{"n_layer": 10, "d_model": 320, "n_head": 5, "n_kv_head": 5, "head_dim": 64, "d_mlp": 1280, "vocab_size": 15905, "activation": "xielu", "norm": "rmsnorm", "norm_place": "pre", "norm_eps": 1e-06, "positions": "rope", "rope_base": 10000.0, "rope_fraction": 1.0, "qk_norm": true, "attn_scale": 0.125, "bias": "none", "tie_embeddings": true, "parallel_block": false, "extras": ["some layers without attention", "local attention windows", "shifted keys", "gated attention", "value embeddings", "capped logits"], "init": "normal", "init_std_qkv": 0.0708, "init_std_o": 0.0708, "init_std_up": 0.0708, "init_std_down": 0.0, "optimizer": "adamw", "lr": 0.00153, "beta1": 0.9, "beta2": 0.95, "weight_decay": 0.13, "lr_head": 0.0155, "warmup_steps": 575, "schedule": "wsd", "decay_fraction": 1.0, "decay_shape": "cos", "final_lr_fraction": 0.1, "batch_tokens": 32768, "seq_len": 512, "doc_mask": true, "train_tokens": 260700000, "steps": 7956, "dataset": "wikipedia_en"}
Each number is 128 + 24 x the weight over its row's rms, rounded and kept within 0 to 255. Layers, rows and columns count from 0. Numbers have three digits each. The size before them is the row's rms in percent of the matrix's.

# down: layer 6 MLP down (transposed), 1280x320, rms 0.0513, rows 1090-1189, columns 192-255
# up: layer 6 MLP up, 1280x320, rms 0.0618, rows 1091-1190, columns 192-255
down1090 098:118101105096126104154075123112149150165097146138127109099121127170110122120140148130173102128120144126113147150105102123149078105154108182073106150156142143142157104144131128154097118132107169
up1091 104:127136146103121139114147143116136149106137153139111130095173115100124097124122106111122086129154144107088138127147180136174134147127106136173129096187153118084138139140160142128152129098142150
down1091 104:113105089121121156100132164128128152123106158131134116154139126149128115148121149121124109110142106128107154138118139120116111126109178168162170149134145140096129119115121136143171125107071154
up1092 098:157137153111149147156153104073138092154128130178151139151135146137169157160129131115137141108103147106084109116123091102124145131113115112166111126167111131121136169135124107104080128151132153
down1092 094:136120129123139140142116121134167138151145140134148107149118140110158134169142127146116117234119115124159176158132125143078107118158080117099138126180120125112162122145108145100132090112150157
up1093 094:108129132136119110164152130145151133132124112149129161110147144097131097158121141139136135158104114132139080178118119128122141133134195139149111113113160108142090142127131132168155160115104091
down1093 091:119107118125146109079127131139093105125089205056115153141101158152097167107101106085143086138117125105118149104135125115140103135140103106082118131124107126118149082085119126095158110106122118
up1094 089:108174168140102104118114102124141134163155167147138135099154142162150097156101109099131131145088146074143109128118163180128134129113156133111102090114130110131142122107104155097108142166144068
down1094 089:103161127144125135136149095129106184105131087148143134127136124132107142137110144121106141131142128143135158116103147123130078150117136136143147144116140117118106160150120109110096120131122105
up1095 099:142151155102144146131164136115080152155173091139160152136107129062117114105102156118134098108153142109098108119111163153151125152128146120141162151074143105128137127109126118081141142143119107
down1095 100:120126174123119133162148143143070154148134117128108138125115145108133134138121095154190114144103107122100136151107115133114135143127140148190131102101131126094103155107140127126131125170111149
up1096 095:105110160136114132150144156109132193105078148135105089091121111138149151103145104147130124110103149125148136122107129131120145152092129120132136103098143148146128143124139107108110138092135131
down1096 095:145164119169130118105109121150097083136148109117157153139139111123127126166139160109138149108145119149136119096165125122111139127128110118132124167118096121149130152125067131151150096137117116
up1097 089:174126126085145098132152134131109127107143138163151146131092127113111117147116130108138122147121177106111110165114116179125118093121122147125160139153092136122149142096138131131114127157142094
down1097 096:121204153111150131133125140144087087157090114116140105200138124138149162092123118158104084156130132116127110107174180098134114107135110169140135116120135099126099102128093131149106101119128124
up1098 099:115125158101153143122157145098093094107158186092127120112127109116124089135158144115161134112110126140137149119078132149144105126106117100157170136100152165116135130134145105118117137140152149
down1098 106:101183097133107122086112180168168129130135115129093107134127157117133144109167128099125131117147134160169158143121114126112101156172116135081083170139075147177134153153141110118144074139139136
up1099 102:138146129141156125101146148121095146125077117109125157119150105124139154145098146146117144159122133123123100091110113090147141131158131140124118115126099110127095095114145087140137128146127129
down1099 104:148164138129148150128142153121138090118126080156179138127174183140121144114160174107124119122145157126146115165149183089127170124134124141100169156138130152156147142121118160137113125140112124
up1100 097:102099150085123106132122138135122150124153101139124114131138111102131140115153100127096105127137115140128146166161099133116120098078177100133133172145154135153098161149152161116111141102103113
down1100 095:098110087116130160112144087139122095153109163122105130169101123179151152155109169110134180136143144077123130093095142138089119168188100151108124090138112149126122143164174100132120120128104158
up1101 092:166105150130139094166112080098111157056138102118140131170138150137126103132130083108115114115141127079145133098158163120137116116092136146144132139132129108113074148128114119090115158117144099
down1101 097:107170149130107086141111143122128146124110136117126186160102134118096116137146161140140152137137099131138146128132154122173146064158125119137114116096157150129120116157128157110144142123109130
up1102 090:116146101124132101116138109125118123139117126104118133157173125089158147138125104109119139119063145159092131115152092110110102141127139141112099118145067139080127126130129122131112133131173158
down1102 099:100157074106148150084148130155149133147124128181107126094125156126129164117168168155118136102157138150153128140130125120144139137152126086127159131127153163106129103160123147152157170135118122
up1103 097:147096120103118132115140122129144122144086157073109130154147093105178146099105141108103110140138150125146117148117141149174116162143149148133093135146098160117169111161154118121114125132157142
down1103 095:143153133142121092117125121156085097110141134062137152162136149115116135116097112096132147068118100128138159091127164111135153147126152101097151114121126152133180087110104166130128128119104153
up1104 100:116142162140115101101102145105114123126148173155125147111164104163143048109146092170101102079123137138094110137138160150130124121124120158112149129110110115128109148106148125094131117154147096
down1104 104:130122105122139127080127134145149117116131141117151095115124143157111197137168091127100119103129107123156070098116131060152118131144137116115139120132127121134157132123108138125143089137126110
up1105 106:111106114175145111183121092117112168108146180121139158132091146104127124116122154113133065113177164119122107126118064107120109144166127135075157134146117139089139131140188093135113109105120130
down1105 112:142176131105153124121167155121114108143121124100126087138120133107075144157156138130079089121143114116083089132096084149131120160126122114086125104128150130126078147155130121114133136101153154
up1106 095:134098111089121130151126115119137096131164147127102120106106141130151137136095177128162163136139126128145091107125138099171103169140132142155093113095113142141090112105136105144112118140137118
down1106 101:131160157137155103163138121133117136144079155138150084122166141138120134113126162122112140146152123112142152105152105123113123098169098131099091110118122177131109119157167066135116158122102111
up1107 096:100130144131117110130135174095120120160178125186062147170185121123149081150161132133106088106103149091091123134142155136145139130149185163137134137110129111146118129142140145110128146152126113
down1107 101:117115117111122157142143107139176097121114169096112154119158156103104144114112172089152098198127129130134155107141132123147115128130129143139149139145138121110091075129133105113143096113138146
up1108 096:161115156138163125181129163130108194119171175136105114115145114077112146134099148120098112130095116112169091129152117183159133115126098137141144096130096141119125110121147135102132156108112123
down1108 097:112144104102134160135099122087147153115073117132091093140117086140122132084110118139109120103152096154109142140147135136176137110139117108137100107117132155114092130128077129089170158105141131
up1109 102:105131158149133146139136119119088122152126141128112196091112131129147123104125127163117158108123149148156108091089116150151185116103115115105169122140154094149130098141090082128144083123131120
down1109 101:127045148161108110144141099131151104144138138165142158107082197140137139121155137148103165130181118138143108165121080112055142125123120085140115161102110076137167138170141111135110158133126109
up1110 099:132118128141124127135093144125136140092118131157069136067125103173133117144149162132124083143130148101127153141126116114162107116128178128100157141109092109151121112154141114102106128146131085
down1110 093:154140103173107126100157143107087122141132129145136147119149100113109105145135154156105093121110160177113150124168152134122152117136172111163125105135115105132142091118115117122131097118155099
up1111 100:171111117152134157110134116138115125110110134123174143100116141083111165114109146129154094140090169084101116112109118114135106141098150174159115155121092113121125065192095125125113140146169130
down1111 096:120123157105139173154139159114080114082124115165106161099132144113121144147149113121167116154138125095147095124145137122130113080136115138135160150095140106134169100099167087144139130121114094
up1112 095:168162111142184165127155108141114111122111111108094102131167100112111077157107123150096176135084141148136079120167160124134191085109124175149106110123125138141139131135139152152139130168150154
down1112 093:128092123102114110119125097159117088128129166138092112136136116139165120132129090141155172132145126172147104081089138113132135108099137137126100162147145135141151158078130060129140144109163093
up1113 098:097137141179118150141150156101144115124117113109144117160158144109116123110119125135137139140138143125132148143122109167088156138122161155137140151174120108160111167111149142128120114155096112
down1113 101:121117153126113132138133098164120148172120169153085133140147173147088133134143136148105129073144176129112115110122170121123153136151159105153128143157130125100125140151142126177136112161118113
up1114 099:090087108190148101142168097136153200127109154141127159118100120102104138119148084103175134121117143095141118118148128153108090138113111122138149082137120135113120147146096133095118158166166109
down1114 104:155110108190146143115167105107168145147105094146173126089123125171104094140111090150136111157134143096088106141083134081109119147123108109068149118167123129157152112110097150148137147120115144
up1115 102:077143130140123130116125184139116127125154134128094154155125090114143128156134136089139113125144112111128126134147117129173126164150131133116141137130123145164135124090116104151120198133179090
down1115 103:155161150124125143095132119126183110136103152169160144085139133119166097103095138114127131129111122115129140146114122129157112129069161158155074126133099096092142141163175132124111118101158163
up1116 096:197157165097142091108123164123109081098096132132133149120138132144122076121119162109125128157085158092138158146141135111106136172114123145117116143118107103107118136165130123115112137178127085
down1116 095:145143130124122113106141140141113130158116122116152089113122150110107130103138134105120142152169174138131159159136109125148130115129100159158113168149137094136119159142131104115129139141112103
up1117 088:159154146158133150146138147119112094152131135137135130119144133122122091163108160116138124169167150095137124161135145158148133137151106155140115107160087156099154152119086091107099099162096141
down1117 087:100138108129107130107172145166121163126111105121140123160123149124099140144100128143130148177134106129129124113120132125097133142131131122121117148128152133124110144154129168120124092076114109
up1118 095:095128149166085114123131150076109121155095129134085172135143122109156131156137091094124081113156137128134108131122143121191139119121143099141178126137133109139102123114127131085115115130140131
down1118 095:128157113099085144131115126161138139118160119119131145136153132145129118116130119103123144113067130143114152104084151181136106153165146149105110145132125137108148114101114142169156155103149160
up1119 099:135119106136134120135140088146071185160137153128115133103117144105114102160133157139155150112126148124145152101121150119173141157140107123179169129096149092091148142128097139089145161129117097
down1119 100:098120104127148142083132183102136172106125171117139123107092120115077138164132150114106095127112144084131096136188122085103124126142149123108143121120175181117119159116149129144135145155127096
up1120 107:115144142169141128149110099129111155161181123123084189096152095127104147149115120160143091138098128120111148171122150108121084197118128156133081093112106119161140094137158103134113133100115166
down1120 097:137107147125141143123166084118180111175131157090134138158134122166129117180104148145197107093133134122142140149088115110105116139144111143136130112158124123121181073117118101077162145156140175
up1121 099:154129159097191144148106150106125128098091108133145110177148158161127083128100138121112116112147149144122147117137132156112122113110170159150117154092163087131156083114137142110102142110068115
down1121 097:124108123142118137111148104140091120125087143122146152142115148107114154147121127150130108166146152158128148087108165101134064097071107125151132124047125161127127149132104105133123164172138101
up1122 095:105130156153130160133147110140142086116146127104121118138108173100148099131101151104126107091129113132101130089168159173165115175107102127159147152136152160105134100139112137107113112133156103
down1122 096:125149112116051146141103146110153149144136069125117123118151140129101071149103132147140114142117118120077162112100181163123121147085135136128174168098150077150123120110147186136118092092114108
up1123 106:125140142125166146104131174116137158141104169127126155107124157126159161123149163101081123077136105103118112104140106166149121143138107138166099118141154140107170116142154117107105112124142134
down1123 106:151111123155132192138172133138129108111094108134144141149114166112145167087175150147102135140156082117119147140126113135137110116138140161124123160113157157129130116114086132152135114112169112
up1124 102:133122118107109134124142133117153144070150129137143114140104174112098092171079153104138087164119157100126148107102113135127120140138112135134154099119094123094134095135162153128101137121149159
down1124 101:202136114092135124148124137136085089139096128118126119113145125149136169109133095130104142089135120121096149134096169119148174124128101151131167142129069124126114129117104134133107128107132141
up1125 104:103149169137155101125141152138120127082092188147096112109133128092144093139092120126173132135130126145131095153139098114131138136077151135138102124129134104127139117141139121126063135119138175
down1125 103:113085122116153132162116124170141111094119102129137115145134088107147099134169123115139106122133111098102119135107145116079151108171120148169137117124155188147146144113168121149097148109150186
up1126 092:163140113109115118172142118147119144119121146102135129106135179123176172114153153121186129126120149083126090163102089157146103151134078161120119097132089097152148142119148107117106075134087129
down1126 095:136111102161079102121145104115125171103135116125167137135125086131101132083119125116149145073127098137106105105159132109114122140155145122112126131103137162174123118153085108138103135121142129
up1127 097:115110155159154141157137126121155130133134127115144160074084135141150132166113147075159144150126088101139094139139093121134195145103095155148113126135126159112117161121150120057100092103134155
down1127 098:143161109141082139112128125122123113083114120088150128109174143151136160122116140168128129105110126127106140099155134128100146150108123110124168131126149116123112138122118118132101079104159122
up1128 088:150130164120156159121119119141100114083145121118115128112106137091114089111118159122148103147086161149107131087130161148115137157110135179109151152119120097124132130140120131160103116095091111
down1128 090:152153142118115102124134132138077123110093137106164165139128122162095136133139120162130135166112148121145126110133161125164132147146099143130121132091145140116134131117128131172152089121121133
up1129 100:158122157144124099151152116130108146130137107084120124165154129105177156144103116111126089143144157077106111160124091135130124137149112097131108136157146123149094144131114103161142138149082148
down1129 105:133119154192126115187127138136139075074140154113115162130146090147116112147128121166118124116147171136104154095127149138109125130121120119108136126151150119110187173126151152128139105121165112
up1130 096:164151139093133114160131139086126131175135124139124134173085143174132098129141099146128113110141157131113107111095095153185148090101143121131108114109081147092136098168106078107134116153132113
down1130 108:131140160078146113116099109113124128095099089109109119130090147100096123092148122151117098149100126140110121129096127099120124073117135099126079159131131169111090156089151128151108086113134125
up1131 107:147119139158133102135165099137128167115155130090116138139142178092179136115080100090162151123106146147149182106126093135106126128112099087120114117108127137133104133105113098099155133160120138
down1131 113:115116100128125146136146120115089137134160136128090112148122172094141140115090140073098167158126184147149168110116135118127124123123101122084143172125102139110129108142096124146133138165146121
up1132 095:161137118117109143128107117092130122133131140079116100153154147112156114150122111125153119069097163084145131050101136125135106123144143155156147149179109141115137126135129118098135149134137101
down1132 095:159126122125143122105174101125117110102164137138087165076133098133121148102114129113139122135142130127141134160092122165122106136119136110094104102165142146114124073095134143148167097162115142
up1133 106:100125190125156121126176151128138114127092166133134111175125107153143121152130148118103124102104121085133137141092131123130153139153098103126133117145110102135126075150154152132144159131093119
down1133 105:119148151112162175154147139129093153094155117113158157099094129122134197074149114150100068130121105134120145155136131149102150159149137166067101126175115181175118126149086114140093135159157139
up1134 100:138150152151135073148124110145115154121126120147114120074098131110159092145121103115100148129117145120117138162114120112119098171110144136156119133129125142133125150120174132136093133116119167
down1134 102:128117132130141119094163173112160140129104134142121074103120137119072108142162091135126148148153130080169109158077128113085169139178143142089131104154152128106112122181134148102116135100113145
up1135 106:160209088164180117132110132079071124128157120177121145125095117134111078135119125116153160073100119124104103080120131150124183158134126177174151092109103123134087148105140122127133178151138122
down1135 101:133136134124118149099115112127166119111145157154114157089139135153128104134105126142142147131072137110149099106114121135118140155136108129140137133124084131126178156129142142139180157109148094
up1136 104:134095187128146146126129119071129170110143136110139089111125161108178099154098125117145148140128151122105108129148097107154153149103137174159151130123144093109162112104138144094156124098151148
down1136 106:104113181147122109129118144100155202141141132097131099111125152100177140130149126150157142136098125127103098156139099083164151179077111156149128088129135116099127118102149150117124111129140185
up1137 091:182109128157124116160129143123131160098106144075088122107155130126158103079116079128153106092116180124145124152087167133123092160104131175157117137157095086110122144142113123103109113104113129
down1137 087:133120056090084123115146085147139118111137131128108153144140149121077119118126134069099143117136110097144133135139135134115106157124113100126128126175116127104105129129096113111166114157098159
up1138 097:145123173142151105129116133137132138134125121116155158132171154142181113153151164101100137111156113116109131099125118148113139138111133175132153116111126051114150115170144160127063111128108176
down1138 099:155170104124125139108084163102145123103104144153118129126115136117133131162123123163072128115122185113103170159126115107097116155146163168115121136167170150158130164173122094142098076128129144
up1139 096:122152134152140189152141105114125170085128111108184096148103129169083154100095150167094132096133125123139103133125117086137156160105163161159128153086120125119149112116164144109151104144119115
down1139 095:083093092132089118119124148161142107145105140125084129126148132154090142102146109186125113137131180098124159165141136115125130078150125113160092118129093122124118140095115129126135099148081142
up1140 107:127154136181151107120071101109115152119117132143151121101116150117105133125089135106116114084132111062166116092155133175125126116126106133144147154080142115117100164145152094087139146149109153
down1140 106:124124102069135167128122144128085130133119146114075144115103123147133162133121118109142105103120117131139144161141115089088100145184100139158111108120126107110108119125154158134182108161081141
up1141 101:158144136161164125114103120143091102095124141124130106107132180149130130113113102121133141133149122094184125149141135079098191120108132085111153117136114120139154133154119159116131187123103098
down1141 100:063128125138075106142144131140094112131105165105158122134105112099114134142154086138128110149160112160184171139128100121128094133133093090119161123105123143119093125130156118118141145119119134
up1142 099:120114173138201123142137123073105147138160131110171154059139111131140103128129136113138133141091144139129123116146124121102125136094137143103116083125146106145115148152109167129115174146109144
down1142 092:151067122103115109151093122106139096151095102097147140158160121094125118135178152177142125123122116131155150100123147163121120125111137103144145113129101121132136168141108160120116150123119140
up1143 104:090169105143149134149151111066083140092150153126132098120114119104143130160149094102117123144126118143142122120169155143123165126097103099106122152186144100113137142135137164127108101096108107
down1143 098:117146107185125123137122146100129150124170138102133157105130142109125093142117086147148123164094160162124094159141118098116116158103144122127101088113113115119138165135138145143136117112109137
up1144 089:135179130140130091178123111154084140139155166097109134139159075152136118134095125125135105149092141132130115128156119142119150139126131128128110129089156122076129125103108133138150107134117062
down1144 091:118150142137114089174163162112125104136092090113131100108139104155137135125101128127135120153124109126161160163102138109100115146160142129111121124150138146126123097141130162100089154139051110
up1145 098:143116138122121126199107114118110155109124139115116105150103136112147157114148146093084125125134109116130117115102092140113132172103131148141134115156139130120121124165118136095095176145142118
down1145 100:081114137108127117152149120111074150148154086151115134163130149175108122121099107126144152115103104151103153116126122138106145160149101151127099130118188118171143131114105154107113154116086134
up1146 096:138140151119159139125131140141117114093123129145131133101186131118154120168136188123144132144113141132085144114135139119121098140113089130143170128163130105104126083077109075125131125132131097
down1146 098:123141160103138139168176136114135082111130136137140137147153105120121124092161178106140118113113164077109151133145164106091109169156149102096174134182163110123144156162127145150111098131123117
up1147 097:120109124114132110139127118168116171120134090108141136141106149168122095110138133068131133132100151145125150133117130114127157183110122147136110124125118131129130117094144091101111136103127114
down1147 100:111117139081181150130107153115144105115127087141153102125133156154138153079154129145121118154144115126083114101146102134093133134141187158108141107139121121143144171144113143153085087106112181
up1148 105:128090152185150155115169130104142177084118100153145109134147138117161134115121139121123083132127133144098106117117098143118151147044090123129107116087143149122117163124131090082100148095155146
down1148 104:141160168119183120128123145127190139094133089129180111075150119137147123134152135136073096147150137143131081124082166119106133157122153125124092137139113116114126115139114145176122114180142139
up1149 098:128123145100167106167150113138115097099155108142132164088130157097109121137145142144131111181129129160138158134145149151115103145145114098169146171104134132141152107133124137114140151155144129
down1149 097:151105126131129125112166138163109089119077153141117158107161132135152175155127114158113092105135180114117111170146106133135120139137141133133177130140118144116123118118099153130194140108140129
up1150 101:104136126139099123119132156142090141145153111137133154192161184175159138129133166083147096168170150148130124099148105131194122107130136106143136105130139143112118156118090092115120185142149085
down1150 098:127107147111067152122184105122171115097127108104126097096168122116138131109103122108103141144103121140109123139111091142146100181141133147092113158169130124121123138112080103114123144122125123
up1151 092:140140129172167126120138084130126124093100137123133105128097175121153134132150099137141087104054124075165127130119180102164164130137106131136083111142133116089113139144165119105106137106156183
down1151 095:089151174107144131136163137133103125124137149155134137065150146141146095121136152088131140156115120126118142131134134100105113130131135132120183136117112152147063174119091072142133121147157142
up1152 096:108170127158144142132141101083132158121135145175150131084138168130094119144137141121142131129112128129121074143111132092137128113166157160135147093112119139114114085155156167139089108096168113
down1152 094:117129092173120132142152126124137129112120111108106134110131115113145141144135123142127135113135134137129100090129146145138112160148133100101086115143115160130129134090146088143142171170159129
up1153 099:144122117167151138149130139100147150054153127090171128136152138129126089125099121114146127097087160121127142115104145112149127127101135167102119174145129156176130115163104110121098138128110152
down1153 095:156126126143102109127127114106118181134154096115084199101126128142106109135111141102150146092151120123158178100140147095141110132129142142153161136114118102092137124147130141117138147125127138
up1154 092:171144156074160154157124098091130101065130110142160086118164138138170129147106148114106139091176118109150129110095132166098166144095129138149158092151104151122087092137173151104131124146158161
down1154 100:088100117147086101161165149165133085135111133105154095147144146137107149090112156142124136147121133160106110149137093115121119168152124166100128157108101116138131127113116118132107169166150111
up1155 094:119070109129130077087128083115143146165130112081095161117121120106129098153108112105114169083152115118181132106084145136105123139145093141102144078126157081131168114125124099122151154133116162
down1155 095:123146149117112163155142128184107169134155116137139102147082163101134158166099111139155129180140144140120146153121105169140133127153166127143102153129137120144130132138138139157076115135131140
up1156 099:137101152117124120156104135118095171165148132149125151138105148096165154164137100114126098103108112133130157103116105127111100154108123119161146143106093184109155112149132168134141126153179123
down1156 100:096124153144099135117144111068097129164074152132108133150116108121140139149122183092155094113140124150153131091143128130139102148130109155097188147100114145137136101142135171122130123143099145
up1157 098:119120134073138084134118111140166099177164133117126146126105096151094120179126153123146112159124135114104128115109127119135143133139150191103106130119101134116141127138072124116150152203160109
down1157 098:135126133139149179135140138127077170097122122120130127127156113101164126093122124126097106137113142116089097153104107134103093140146114124180169129167188105152112131161170091128101103099127171
up1158 101:121147133152130127160144080143133159103153109139149166135113160117113134156094143130054100129124138107128117091124159141120137135148107106150122165111116067110105171138166154120095156109128154
down1158 104:100116120109130121134154113089139151117117139156091135125176106103133140132168120117144121132136129116136110111111155124123169159146083132107142144150154116134116165131119120121123105119107143
up1159 108:137137157120139143114151079125147129136159130120126134149139092165129070103152111117102154134145189149117098091127143147148098142140106166133118078158130137073138133155097143100143119147115141
down1159 115:103100126095129129102145109122125144139144114110108136145135114128097100128166150145141110111146086123148128102098158160129134122129102149155157085144140162131150150131119121077151198165117103
up1160 104:140118149172173118124085102102103129064094116146118120118099117150151149115153145111101100137127170071097110137132161127178146100131142126129180105173132156108094127129103101123116124123133105
down1160 103:123115128110171143123161172094114131105079082116178115152150120101105136145114140156140117093164086135144151098129114142113151095138157105100151127136168080132120146091158137155140117143113156
up1161 098:138143173121119113161125119144169136119165118101160138065117084119165153106170107089121135122106130075141124113129147170147128162146119161164129132120147097151145157087104131143140117111127162
down1161 096:121146175084102103147150106143130146105113150134147101128150122139101087181129138130116169123148162138108098146124119117116132110149148147142111087112137122118120143167167113119120133156096139
up1162 099:138194094111140152141137115136094151123120094105138101129158126147110153110136085100120114161102087131138112109133117166119163174130145113148128145142141098121113150096126103091109105116112125
down1162 100:147114169116135110185153110136199115122143112108162139084165122161082123110141133152128149160132115141139120149108138190104124160150143125130096098147153126130111137110106131148158122141129113
up1163 101:120135138100134140113127057133082111144137119132120156117142121144167128096117119105176137084118135125133131071133134108142119112132145144121148149085142120113145108130132123098082153133121123
down1163 101:100146120168125140108122133192122104139102159158127133142126103086103138133139093146107160138160095142116090179116098083106137135158122105101107131094132159104141146123128139166131126098134110
up1164 098:121172118130113112137125155064116143137114140136076183123149163127107168123124124158129152166101146079133150128139137147122118125143142113124122105149143142150097144107114123118124109177171147
down1164 105:174129146175157165107112134107124119123157104100124111108108079105116087064154082103124155100143134151116128133140128134099155138127132155115089115129136142125084141135134110148087132078110169
up1165 095:150162150126113102105122100126159124140158102160122091133118117155119124118100103104132137088157118133115108194140088130126145116122127162140134086143122092150088164195114134131105115116129117
down1165 093:146137133092148109117134122151073129114125168106083118104145134139104136137134114118138110159135156120153132117131125134104114174157122091128091174140116121086158116116134127133098138142135158
up1166 098:149113094117128118151158096087123107106115159108130093153142092107122162145083139100123166117133155099141139137123153102156116133099151134135142137130125125116144154180142170120153115095153139
down1166 099:149120104107119134097096147133102100138123096133139143115109144100109108137131175135122164061152152104100119140138127105138165158155127132115113107117148124102140122112166090143123166158104133
up1167 098:115150146125123150173139133121125145105146109114110123161111091115126150161140139119138135136076141108136126147145144194136119161140118175138164128078111120134149093149118150151133099134157112
down1167 097:092141122164140148112120130141108109164153110154136096143146119118153178144141138099114156156135095134148144167119133172137116117153160143138153164119131125167179145138109095114150113112152122
up1168 094:164100163110130114149151098172090133127118109128141145125131072121135111129147145096125133137091121141135168129144115137128176157124133088107115072101106111102134105082154168140130132142151151
down1168 099:148099150104148092140095089155170118111175106145154098143158113091135118094160090134108134158121120153142129155129147133101170128175120124150143111174126115132095151113121119126142130141172091
up1169 105:109175125124120148138123108132129151114145114115124102099119137065127130155142130135122117154131175108090130131093105095115121149101066104181137148165125162114115159190086085175120151148080177
down1169 102:162119111103140139122090115160154116123128150118157107160109113091122082133118154139122150200124126154139143150107136119118132132129131097110158176151118127106119138130156156118169100168161135
up1170 099:138121159139104146182107082144128127112114154109141116172128102117102124130133123111126110097113128121138117123111133177150139166194163119142087153098135111095133129127111108136139136171141106
down1170 095:151146175146145122133159131155155106116111152130160144157132159151165121114119120148168085114142141157127114119108118114114112141114086163147130133158097138173102083147140135057152136143122134
up1171 100:112121147141159119135157107118146095140177127117125135218145134162118080135115119098160131102152134117092128149123150178096131132117097143147161107090086143123124138144147114143126125166160068
down1171 097:149092146117146078096143140146131185158091137104148152162149144140130106113147145152105127132152083104123093110120134133099102110083121062126107112109133121147126137120129123119119146141121096
up1172 104:125140149142148094093099128119127147115123143165092143168142125164159125162093117114100122100129136113159136119159122145138127120110142123131138104156082103092127063152145179163119139145104100
down1172 104:088145137172161159070125073117099105108082152157074142145134127122124160144133132099100063087159086126106084105135140124117149179126118105102141133118133104103153113107109076125102135081117112
up1173 091:118106102140106116104129172169076106139079132112153142141114144132152105128132101126124145121126128153125158116138136142118116167156127177129117138112133089110144153104140140067166114150116094
down1173 089:137133135122128132159135086143158149116157109151124097116096123116116068107122145112117144103125123124128103089161102120168123133094143142135094148132163152152169160147155115150133103140112119
up1174 100:146153187141149121170138082079121165136138120143103118129146102088125116187145096100146152138184170128124117091140203155168120111124142137142126109150131158113113130096139135124150148128108145
down1174 096:137121122091119131141122138162168123112101158123113106159126122120142138109135125128115120151118188166125129124121128130116108138150135142167047150101116137129185172177155117115098093110144120
up1175 101:124135135121119140133141153148064078126135161102124117140143135157151134162080135119072130097118129106118096170137089094125117147116156133178076111130085127088072109123143110130154139094131119
down1175 102:130134157171100150188130110138119143186145129104153139098093125136136110149115160130091120118129174094129081107092129137113141111099129139090111162135121119134112160131109155140115139120170148
up1176 099:113152157137173115116100144157090097127133173148120111185154134174138130118123128092100077145135168132086118146124140146133106179127138155124120163066152113119112152153157156153137142092102162
down1176 097:187119147133139076117123123092133148123114150135113117130106156098127155158142127114105157143091089137135180126114116145129117117131112124175151147133096123137127155149177138082120131131123113
up1177 099:148149101111142149170119130139125145152108113108145146133109114116089105115098100124114135104161121143104133092109131150104131133115114129137181153081154164127176090123164100077099110161145137
down1177 102:106094145130116133092105127124121135126127154096139154103155144078163164157137144155136078087154150102152102132123130145120095137144144093155128143134072104129139114148124117123145135119093160
up1178 102:137135130147106136101126102141123099100117143128119142176130138136159128196161107087142136145178124105103152080204136093120112098134136139146084072123119122135183142116112124115123182180165087
down1178 101:102152117151099156092167153118161143154101130113138149094132125133101137157099191117112163152098145148170119155075129163097164101159119139097127114128129150122125122132145144094127162115115121
up1179 098:127146099136145095102125138092117108155158151113150143106128076125103114143124121109143082109123138140115128126106163161147117115144120137167159136127123148114130147123115146109135185171111167
down1179 097:173082108119135128135101113126117148122085106106164112130135141121120143138136133150143127116132111125134064104169124162117162059094138119140070094113137155138089136123184136121150130092107131
up1180 099:098124104114119077123181109153156134114120163140167161129156186158154153171125118096098163140134125125092145145092091198096162127101112088101104111184102160088148116133182107105151141112127109
down1180 098:129159156131102152109106119129162139098140078152139115124139117139110126101128098143098141124159121122118162142109124091132129177109134155106106152162124112142083109153097159133107126093103142
up1181 118:124143179139178148183116143164116109075122134102085173110139101128166064133107161102110111094137149114117104122151147107134150124090123156137107076103125162124174088154129114144111115161128122
down1181 106:147108132130106127146101145096116124139113126069170121153123113119142134127118132133149157109155134077121134123142100125122129106122121093128146116101154158130162080125109127188143078111133115
up1182 100:127142125106172109139124082102127151119195118131128122128129158086106098128126128148091142129097125123116111102121129140169096126116089139103120141108127147152127099183134141147106124114116155
down1182 100:123100159168123117183136129128122128125142097161127130143117169106125098101140119119117149189141137125129132113105121117121144119123101116108119105155172153087115143148112097116135112132128126
up1183 101:151187121150150103118121139113110158116173141138141138085153156116112182123134127118113170116096086115140150109149093115117119114132124161142156146140138110143092147146144102117114153118119176
down1183 103:144152140132088105091114127141107079133187152128077125104178126151136125159120145101147149112108159069159114113117130087106150167123134101130136118126147136146141087137120115106179100139116129
up1184 102:146118106121131152128130138103104087062145128106101118106106155122110092094145144108095141119125161145064121133109141134171147170070110139132154122132131127124122129090130111126094098121149124
down1184 104:082151059125136151129139103135159117124103111054106141121171113139135166136147145108150172133112161150136154133138149105107132160135131133113146124134124128153132160148154120102105136160126120
up1185 102:136115119169125143138122097136153108068150148106107159105115110147113140168154091134129118085125145077187139147129095115118173098126124151129120120157137098130182156135181143136158160112119136
down1185 104:148132129108101160124123150121134116156108111150097119124143128118131135132120173128149104114092148092120151126071145116102166167136146198093144152115128153132106090129148147141137135116134150
up1186 096:121157103102137118123116173131116088132117123146112137160091142146112129102110113103101154155104150152137101112152139151120113119149144101163137157118139094129129147115114124112074107163152106
down1186 104:123143149140185131135059136141142144160081137139121092123157101134097086139131162100152144181159135163131108117134149120147137123161144146106136152160153116150171131186135137089106104104102155
up1187 095:141113154117162101138134139119102130130118146119122160095084110141154120137128156118134105133104124129130115101112140132150150097112121129111181114163077122133157084119116143042148143110167129
down1187 092:123124131137139120124124101073136095141092161110106135150129130093090098136183117101128145194133123135171143158132116159112146138163138083119087107138186104142142149118167154087113158107096149
up1188 094:107188147104169104123127089133081115117161120158145129139139143170136107151143129129143148144125176162087117129107114127122142164138139131149093133112166129143130100156146105080116144137144096
down1188 108:123129136128137135111121097130104133156114126117107165141133151114121174166128138165103154114144102074149142114093122096130126130096166153156137179130132124118120173167131124141135140118116165
up1189 100:154120105106104115123140101143123130134174155109153137126130129143147144176120147114117098106165107126139141102125122145162114148153117125098156106142110124114150135177137112097145160138141145
down1189 094:109146122114164102142144138123158134164130142131122129142137112110121123124139150121107140112130139082130107128101131119130120124106101122091143135171121152092090129137141149148142122115114173
up1190 102:118108107159120110118099142070156119114121123126126141126163155150115108152108149125102154119149157127114127111109119095127137140151184101137069147118118138108105141110148118120128138133161110